config.toml
num_hidden_layers = 8
hidden_size = 256
num_attention_heads = 4
num_key_value_heads = 4
head_dim = 64
intermediate_size = 704
vocab_size = 2610
hidden_act = "swiglu"
norm = "rmsnorm"
norm_place = "pre"
norm_eps = 1e-05
positions = "rope"
rope_theta = 10000.0
rope_fraction = 1.0
qk_norm = false
attn_scale = 0.125
bias = "none"
tie_word_embeddings = false
parallel_block = false
init = "normal"
init_std_qkv = 0.0251
init_std_o = 0.0
init_std_up = 0.0251
init_std_down = 0.0
optimizer = "muon_variant"
learning_rate = 0.00834
lr_mult_o = 1.5
beta1 = 0.95
lr_head = 0.00541
warmup_steps = 200
schedule = "wsd"
decay_fraction = 0.807
decay_shape = "linear"
final_lr_fraction = 0.0
batch_tokens = [16384, 32768, 65536, 131072]
max_seq_len = 1024
doc_mask = true
z_loss = 1e-05
train_tokens = 232700000
max_steps = 4839
dataset = "wikipedia_en"
Each number is 50 + 15 x the weight over its row's rms, rounded and kept within 0 to 99. Layers, rows and columns count from 0. The size before them is the row's rms in percent of the matrix's.

# layer 3 MLP down, 256x704, rms 0.0352, rows 200-255, columns 192-255
096:56 39 39 51 43 38 28 81 74 41 45 58 24 42 62 45 50 53 62 79 40 73 42 54 55 39 43 76 69 72 21 43 44 40 46 64 46 18 80 53 57 56 51 48 68 41 32 78 31 62 48 65 45 24 39 53 48 54 45 53 29 37 76 55
104:52 50 36 53 51 42 25 50 62 47 64 26 48 55 38 56 21 20 99 68 41 40 52 77 70 73 56 82 16 38 60 48 51 63 43 32 36 77 22 42 59 63 65 20 56 45 43 39 59 84 39 52 45 48 38 60 52 44 48 60 27 47 48 57
101:42 37 69 69 50 39 67 45 37 35 46 30 60 47 57 39 70 46 62 40 65 63 46 43 73 54 61 40 69 47 41 57 56 77 42 46 54 42 59 76 60 61 66 21 49 80 50 42 59 66 56 50 26 39 30 42 33 60 23 39 52 53 61 47
105:26 44 54 75 50 62 38 56 45 64 59 28 42 61 40 47 55 34 24 51 64 44 66 34 87 49 57 59 55 68 19 33 50 55 35 71 53 55 59 40 36 57 54 66 27 46 48 46 44 50 56 71 58 38 37 33 60 22 23 39 52 62 51 42
103:39 46 42 91 40 48 55 75 46 51 55 58 59 34 68 50 70 69 41 49 39 52 45 38 58 31 51 43 49 69 33 35 27 38 38 41 46 33 28 60 29 58 57 49 46 60 61 33 45 65 45 59 54 56 53 38 73 12 63 53 70 51 43 55
095:56 48 68 71 42 31 45 48 51 46 55 12 46 74 43 51 54 39 56 43 54 67 19 55 59 47 80 43 61 58 55 69 79 38 48 41 55 65 49 38 69 60 48 71 53 43 42 32 47 55 68 52 19 59 42 64 59 61 44 41 33 40 33 62
100:57 70 65 63 56 42 29 35 41 73 54 47 39 47 44 39 46 44 33 49 56 46 47 50 34 64 46 42 49 39 74 34 44 42 55 99 60 48 49 58 37 42 55 32 37 45 62 53 44 63 39 56 40 48 45 67 50 57 63 46 43 51 70 50
099:37 47 72 46 52 38 45 48 58 27 40 51 18 63 58 50 96 51 54 48 37 69 18 58 48 41 36 44 34 62 43 49 46 56 29 53 52 41 33 52 56 71 60 54 53 62 31 27 43 48 52 72 58 69 51 45 38 55 52 79 53 58 66 64
099:49 51 66 30 46 59 58 37 58 82 34 59 37 27 35 54 31 19 34 48 50 50 43 79 46 52 67 78 57 61 25 26 58 72 35 49 54 83 54 57 42 75 50 43 26 34 47 68 67 48 70 70 83 57 57 70 35 55 65 38 47 72 24 58
097:52 65 66 44 67 33 51 17 55 61 54 51 47 40 70 48 55 22 39 60 74 62 70 39 69 35 18 61 55 79 56 57 82 40 44 52 53 48 66 30 52 79 39 64 43 48 62 37 47 29 70 15 01 67 20 86 51 52 28 41 36 00 62 66
105:44 33 64 39 47 24 54 30 70 56 47 54 46 56 59 62 30 58 30 55 25 54 62 43 58 56 80 49 63 75 47 41 13 61 51 74 23 61 53 56 81 51 69 26 73 38 29 58 22 66 50 35 54 46 20 46 40 25 64 53 72 86 51 42
103:46 56 61 55 47 60 33 51 64 40 37 63 92 37 64 37 77 36 58 58 66 44 66 30 55 39 14 78 63 39 42 63 56 24 23 37 52 32 22 37 51 44 46 71 61 51 60 65 39 83 46 74 85 53 65 66 51 60 63 51 31 69 53 64
091:62 48 48 27 60 53 54 60 47 56 52 48 65 56 36 80 50 79 80 64 73 61 41 49 41 74 59 37 53 45 66 37 58 63 61 49 67 52 57 39 70 34 76 19 59 40 64 58 64 33 64 21 61 66 67 51 39 69 73 65 48 48 53 57
102:57 81 83 72 42 36 55 37 35 63 56 36 69 25 54 51 44 52 50 45 61 42 68 48 75 47 41 58 46 53 32 55 54 59 67 22 37 28 28 45 50 51 58 33 58 67 45 38 46 49 44 60 88 60 58 49 44 55 37 36 69 36 43 54
099:40 63 52 44 42 37 49 31 86 37 66 46 60 26 59 38 71 37 68 53 47 55 53 61 66 68 25 64 72 58 58 54 52 65 56 36 60 50 39 61 55 29 39 50 58 33 67 76 68 54 61 49 51 50 67 79 66 46 39 49 61 22 24 31
103:58 34 57 66 39 71 73 39 66 72 59 44 73 84 40 54 50 58 50 46 42 39 66 50 40 64 46 66 47 59 63 31 45 32 39 46 27 62 55 66 41 53 40 50 52 37 56 62 49 35 39 36 48 58 23 59 72 38 83 67 56 53 55 33
096:61 47 58 52 36 54 35 37 80 66 58 33 72 35 57 54 50 40 58 70 61 49 28 41 42 61 36 43 47 55 60 57 82 59 41 32 50 16 46 31 34 18 67 37 49 63 30 64 22 56 31 68 37 53 52 52 70 68 37 52 44 53 71 67
104:55 39 70 51 31 45 34 46 54 39 31 54 43 53 57 76 31 71 51 70 56 56 31 46 55 29 46 34 63 29 76 28 49 43 77 71 58 47 45 71 42 31 66 66 35 24 54 53 44 32 71 59 55 43 43 47 78 30 16 62 47 70 55 51
103:21 34 70 53 40 51 50 65 47 79 47 61 39 45 80 78 69 76 43 38 67 50 69 52 61 39 31 62 62 75 64 44 68 63 36 54 50 54 24 42 76 59 61 61 69 61 58 57 40 39 67 42 66 61 36 55 75 22 28 74 30 55 44 63
093:62 62 52 34 41 71 46 48 55 66 42 29 36 66 33 72 35 58 76 51 56 27 50 36 41 31 78 17 41 04 87 49 31 61 36 38 53 73 65 58 61 55 37 51 57 23 64 38 36 56 34 44 52 58 45 11 32 46 76 54 28 55 46 41
104:82 68 15 30 44 45 79 44 63 46 73 56 49 67 28 24 49 34 41 52 56 66 19 25 71 59 37 59 53 43 19 70 51 60 61 68 27 28 24 77 46 57 54 41 41 44 70 46 53 44 29 46 70 62 51 38 40 50 51 38 65 40 58 37
101:74 69 58 60 45 43 37 70 66 43 49 39 62 63 35 54 30 42 25 93 59 70 17 68 78 67 79 40 11 46 68 23 46 64 45 56 65 17 62 74 59 50 34 42 67 45 32 43 57 33 34 38 56 43 64 53 56 53 39 43 58 63 65 40
098:27 59 48 70 59 42 59 41 39 46 27 14 52 46 40 42 63 32 50 44 56 74 39 62 62 48 37 62 47 35 66 53 74 59 73 49 55 54 62 40 38 31 55 39 41 50 81 46 53 03 57 46 50 53 42 51 74 42 78 57 36 49 43 37
101:45 58 69 50 26 48 26 51 32 59 51 37 45 26 47 48 52 47 66 72 74 51 44 46 63 52 46 63 30 49 54 44 51 39 35 48 47 61 21 63 55 59 74 33 42 57 15 63 50 20 54 32 42 30 30 41 32 46 42 52 47 64 57 52
095:42 66 68 52 44 52 31 57 48 40 73 50 44 45 48 65 39 64 42 44 54 56 39 43 74 43 48 71 20 55 52 33 46 48 43 37 51 48 65 32 49 68 38 41 53 44 39 54 79 42 67 47 24 57 38 50 25 82 31 43 32 17 45 37
101:59 37 77 45 55 68 46 55 36 64 42 43 75 41 72 56 45 32 37 57 49 66 48 54 48 50 40 35 50 14 33 30 55 65 42 56 54 46 29 39 44 40 59 65 58 50 34 64 44 29 36 46 58 65 40 22 49 83 42 74 78 48 45 25
098:51 47 45 75 46 27 54 55 40 48 40 75 48 45 47 56 17 68 71 55 63 29 38 38 28 66 53 44 61 72 38 54 44 52 18 35 42 48 29 55 39 55 56 53 51 64 60 47 61 69 61 54 47 54 51 60 55 60 21 65 61 75 54 39
096:49 51 51 61 18 62 35 56 71 34 54 63 81 63 57 58 52 57 59 84 45 48 68 68 27 54 32 60 40 49 50 47 53 82 36 65 64 60 40 64 72 66 65 40 52 52 39 86 49 29 50 69 56 15 74 59 60 52 13 42 46 74 88 41
096:49 34 49 42 66 46 40 52 48 33 60 55 61 45 76 59 33 46 51 54 25 63 63 58 38 65 71 50 49 44 57 37 31 53 71 70 47 48 59 29 39 86 80 42 22 50 48 58 78 55 53 82 63 44 55 40 49 59 53 39 44 48 44 42
099:48 69 48 70 62 56 57 49 53 64 41 39 69 71 55 54 21 57 72 58 33 44 39 48 47 33 19 56 35 58 26 18 81 53 64 65 29 46 77 49 34 40 45 80 50 44 53 70 54 53 49 48 61 52 53 44 46 33 46 74 85 28 61 27
108:39 48 53 89 38 51 51 70 75 74 70 65 35 87 40 68 67 57 78 63 52 22 27 69 34 43 41 26 35 59 64 46 45 63 66 53 68 39 76 62 55 60 63 20 80 50 50 69 91 58 77 53 49 47 62 57 40 42 70 54 75 68 40 20
099:33 47 57 71 62 33 34 46 60 57 63 65 56 63 39 51 38 46 53 71 49 30 52 43 50 46 36 48 69 24 56 64 31 50 37 33 45 63 45 43 64 65 48 69 84 48 60 22 70 60 39 54 45 24 60 42 47 59 43 61 50 29 37 55
103:55 48 41 51 37 78 39 56 29 66 57 65 40 57 37 46 31 54 42 48 46 54 37 38 44 70 32 27 52 55 51 47 64 44 55 50 56 55 25 77 54 77 27 46 43 18 56 38 64 48 49 41 62 48 85 39 62 65 36 38 23 35 73 35
100:42 22 40 50 58 49 48 51 51 37 39 49 38 61 61 46 50 46 46 52 60 69 28 66 54 53 45 46 63 54 68 54 58 46 34 64 64 59 44 29 69 37 66 52 18 22 56 54 31 59 48 88 49 68 32 42 54 44 57 90 62 59 30 38
097:38 46 34 65 17 30 43 40 74 38 47 50 70 59 54 67 41 51 40 75 69 44 61 60 74 51 57 44 60 40 56 63 30 46 44 63 12 89 56 38 41 40 74 58 25 56 69 65 56 75 59 28 62 71 82 48 58 41 60 40 41 53 47 73
101:56 65 62 42 72 53 68 61 74 44 34 68 70 48 63 66 56 35 41 47 52 63 65 39 59 59 75 35 50 61 39 43 51 36 71 20 57 56 65 76 45 73 63 50 41 79 52 74 65 44 57 40 54 58 54 49 50 61 30 53 49 53 59 63
106:61 54 41 66 56 45 35 85 54 49 54 39 38 41 27 46 50 54 60 43 47 63 60 50 46 39 22 47 48 50 29 50 38 62 09 53 63 51 37 36 27 56 59 71 28 33 56 38 60 10 36 56 61 71 64 58 40 26 39 82 67 25 58 35
093:42 46 55 45 34 55 50 57 42 63 66 59 54 57 39 67 59 44 35 53 52 38 51 77 52 40 48 81 70 54 54 36 46 52 62 66 73 57 53 50 65 46 56 38 44 31 22 40 62 44 46 34 72 22 28 76 12 14 34 37 11 49 33 68
099:72 48 62 28 39 65 32 53 52 61 44 41 82 52 51 60 48 28 40 49 78 44 60 44 13 37 67 73 47 53 52 47 60 44 49 22 41 65 56 56 80 52 71 57 66 40 18 56 50 77 55 58 61 40 53 39 54 51 57 65 31 02 45 75
099:56 47 66 22 40 44 39 83 54 38 55 73 43 61 60 52 77 41 58 78 51 49 36 59 67 29 33 59 25 32 62 60 47 63 68 57 65 56 48 33 63 71 56 29 65 27 46 38 35 36 59 22 39 45 65 54 71 87 33 39 51 39 63 56
095:23 58 04 44 53 52 36 45 70 72 38 53 71 65 51 49 58 37 70 51 69 49 33 39 31 52 62 46 63 41 46 26 47 54 47 58 40 72 53 42 37 49 40 46 63 19 64 30 55 46 41 52 47 47 44 63 56 46 57 41 25 71 52 41
102:55 39 37 47 40 58 59 54 17 51 42 43 40 43 38 45 61 60 43 66 32 34 59 52 57 44 62 37 68 30 45 66 40 71 49 71 59 30 49 58 57 26 42 53 12 35 47 36 92 27 62 67 50 37 65 35 65 72 22 65 64 65 77 48
106:41 65 44 47 26 63 55 52 41 34 89 53 23 50 30 60 43 15 71 44 88 35 33 14 70 52 40 54 31 51 77 32 45 44 55 52 51 65 48 41 67 55 59 34 63 47 46 72 29 85 55 42 52 34 56 62 66 68 32 43 44 70 32 70
102:59 51 54 33 60 59 56 51 65 24 54 60 25 52 51 60 45 60 54 54 58 63 60 63 56 40 64 72 33 55 59 56 68 52 72 31 73 38 68 44 41 70 66 53 62 50 56 55 50 64 47 52 44 52 53 44 65 33 75 51 43 77 29 53
097:54 39 81 53 72 49 60 57 57 68 27 44 57 21 77 66 52 66 44 58 10 50 57 56 38 42 48 58 41 58 48 78 45 37 56 38 60 29 93 45 31 38 58 55 23 73 70 37 50 50 26 55 63 43 14 60 31 32 35 67 61 35 58 28
095:36 77 24 32 53 62 66 74 35 45 76 51 50 56 51 34 55 43 37 56 52 59 38 67 80 57 35 82 50 59 26 33 47 71 44 48 74 41 26 47 36 06 52 35 39 36 27 53 54 38 59 50 48 64 53 35 45 19 40 59 57 62 35 58
098:63 65 47 76 42 60 60 45 51 40 59 46 40 30 61 50 67 61 56 53 64 48 75 52 60 63 54 30 76 52 33 57 52 41 47 67 40 51 58 71 62 42 44 48 64 51 38 45 61 52 38 94 21 59 49 61 55 71 51 45 64 74 32 44
103:58 89 49 42 32 58 47 47 43 34 51 45 46 63 58 58 36 50 65 53 64 53 34 46 42 68 43 33 53 45 32 47 56 57 64 49 26 43 42 58 42 28 59 34 21 77 66 85 34 25 47 63 28 56 26 45 45 38 43 56 43 49 52 65
099:41 19 56 27 12 84 42 53 42 41 56 49 50 27 68 49 31 23 54 32 35 52 34 40 32 46 73 44 53 54 63 32 53 47 70 44 59 20 72 67 36 45 39 62 38 47 50 53 39 95 49 45 53 44 44 49 65 21 24 65 40 25 57 54
098:53 54 32 64 46 43 59 46 46 47 69 38 46 54 49 45 69 76 89 27 17 39 62 44 52 66 44 44 45 55 51 56 60 58 55 48 60 29 39 17 46 83 53 36 42 49 42 82 29 49 35 53 65 65 67 53 20 56 51 34 51 52 74 44
101:18 54 69 56 47 62 49 61 69 25 39 56 32 53 55 61 37 24 61 56 62 30 58 66 59 48 46 56 55 34 47 45 40 42 61 65 50 71 55 69 44 78 15 81 64 75 46 63 57 78 46 49 23 31 27 46 51 52 42 64 59 31 48 67
097:52 68 57 51 67 47 51 67 56 72 55 32 48 56 54 51 31 56 59 54 42 50 58 79 32 64 41 65 57 49 73 34 16 33 55 58 60 44 97 48 64 36 40 29 60 37 42 50 31 35 22 41 34 53 45 82 46 66 68 52 74 40 84 46
098:33 46 30 60 70 62 59 18 40 39 69 61 53 50 27 52 33 52 59 66 56 45 61 18 47 46 62 24 50 75 60 48 49 33 40 45 38 58 39 36 43 59 47 71 58 54 59 57 46 37 59 46 34 20 45 43 59 52 64 66 71 48 53 65
103:62 53 43 80 27 41 50 56 22 37 43 28 31 64 37 46 67 76 34 55 55 47 91 50 44 47 56 55 50 51 18 57 25 53 43 68 54 63 38 71 24 48 49 32 35 54 80 61 65 38 22 51 46 37 52 57 64 42 58 62 80 22 36 54
100:42 65 39 36 07 32 51 68 34 44 46 53 53 54 39 41 59 55 66 68 38 50 41 80 51 39 30 46 25 47 24 51 31 39 71 48 45 34 28 59 39 41 37 47 23 49 56 58 58 56 43 50 64 71 46 41 79 65 68 40 55 67 42 50
100:42 71 49 34 78 33 47 71 48 55 53 51 51 38 54 62 53 27 58 42 51 86 48 32 47 40 34 59 48 55 51 59 19 49 73 48 47 31 75 12 29 31 60 68 28 52 54 30 56 60 53 44 71 44 44 41 54 47 67 38 66 35 42 73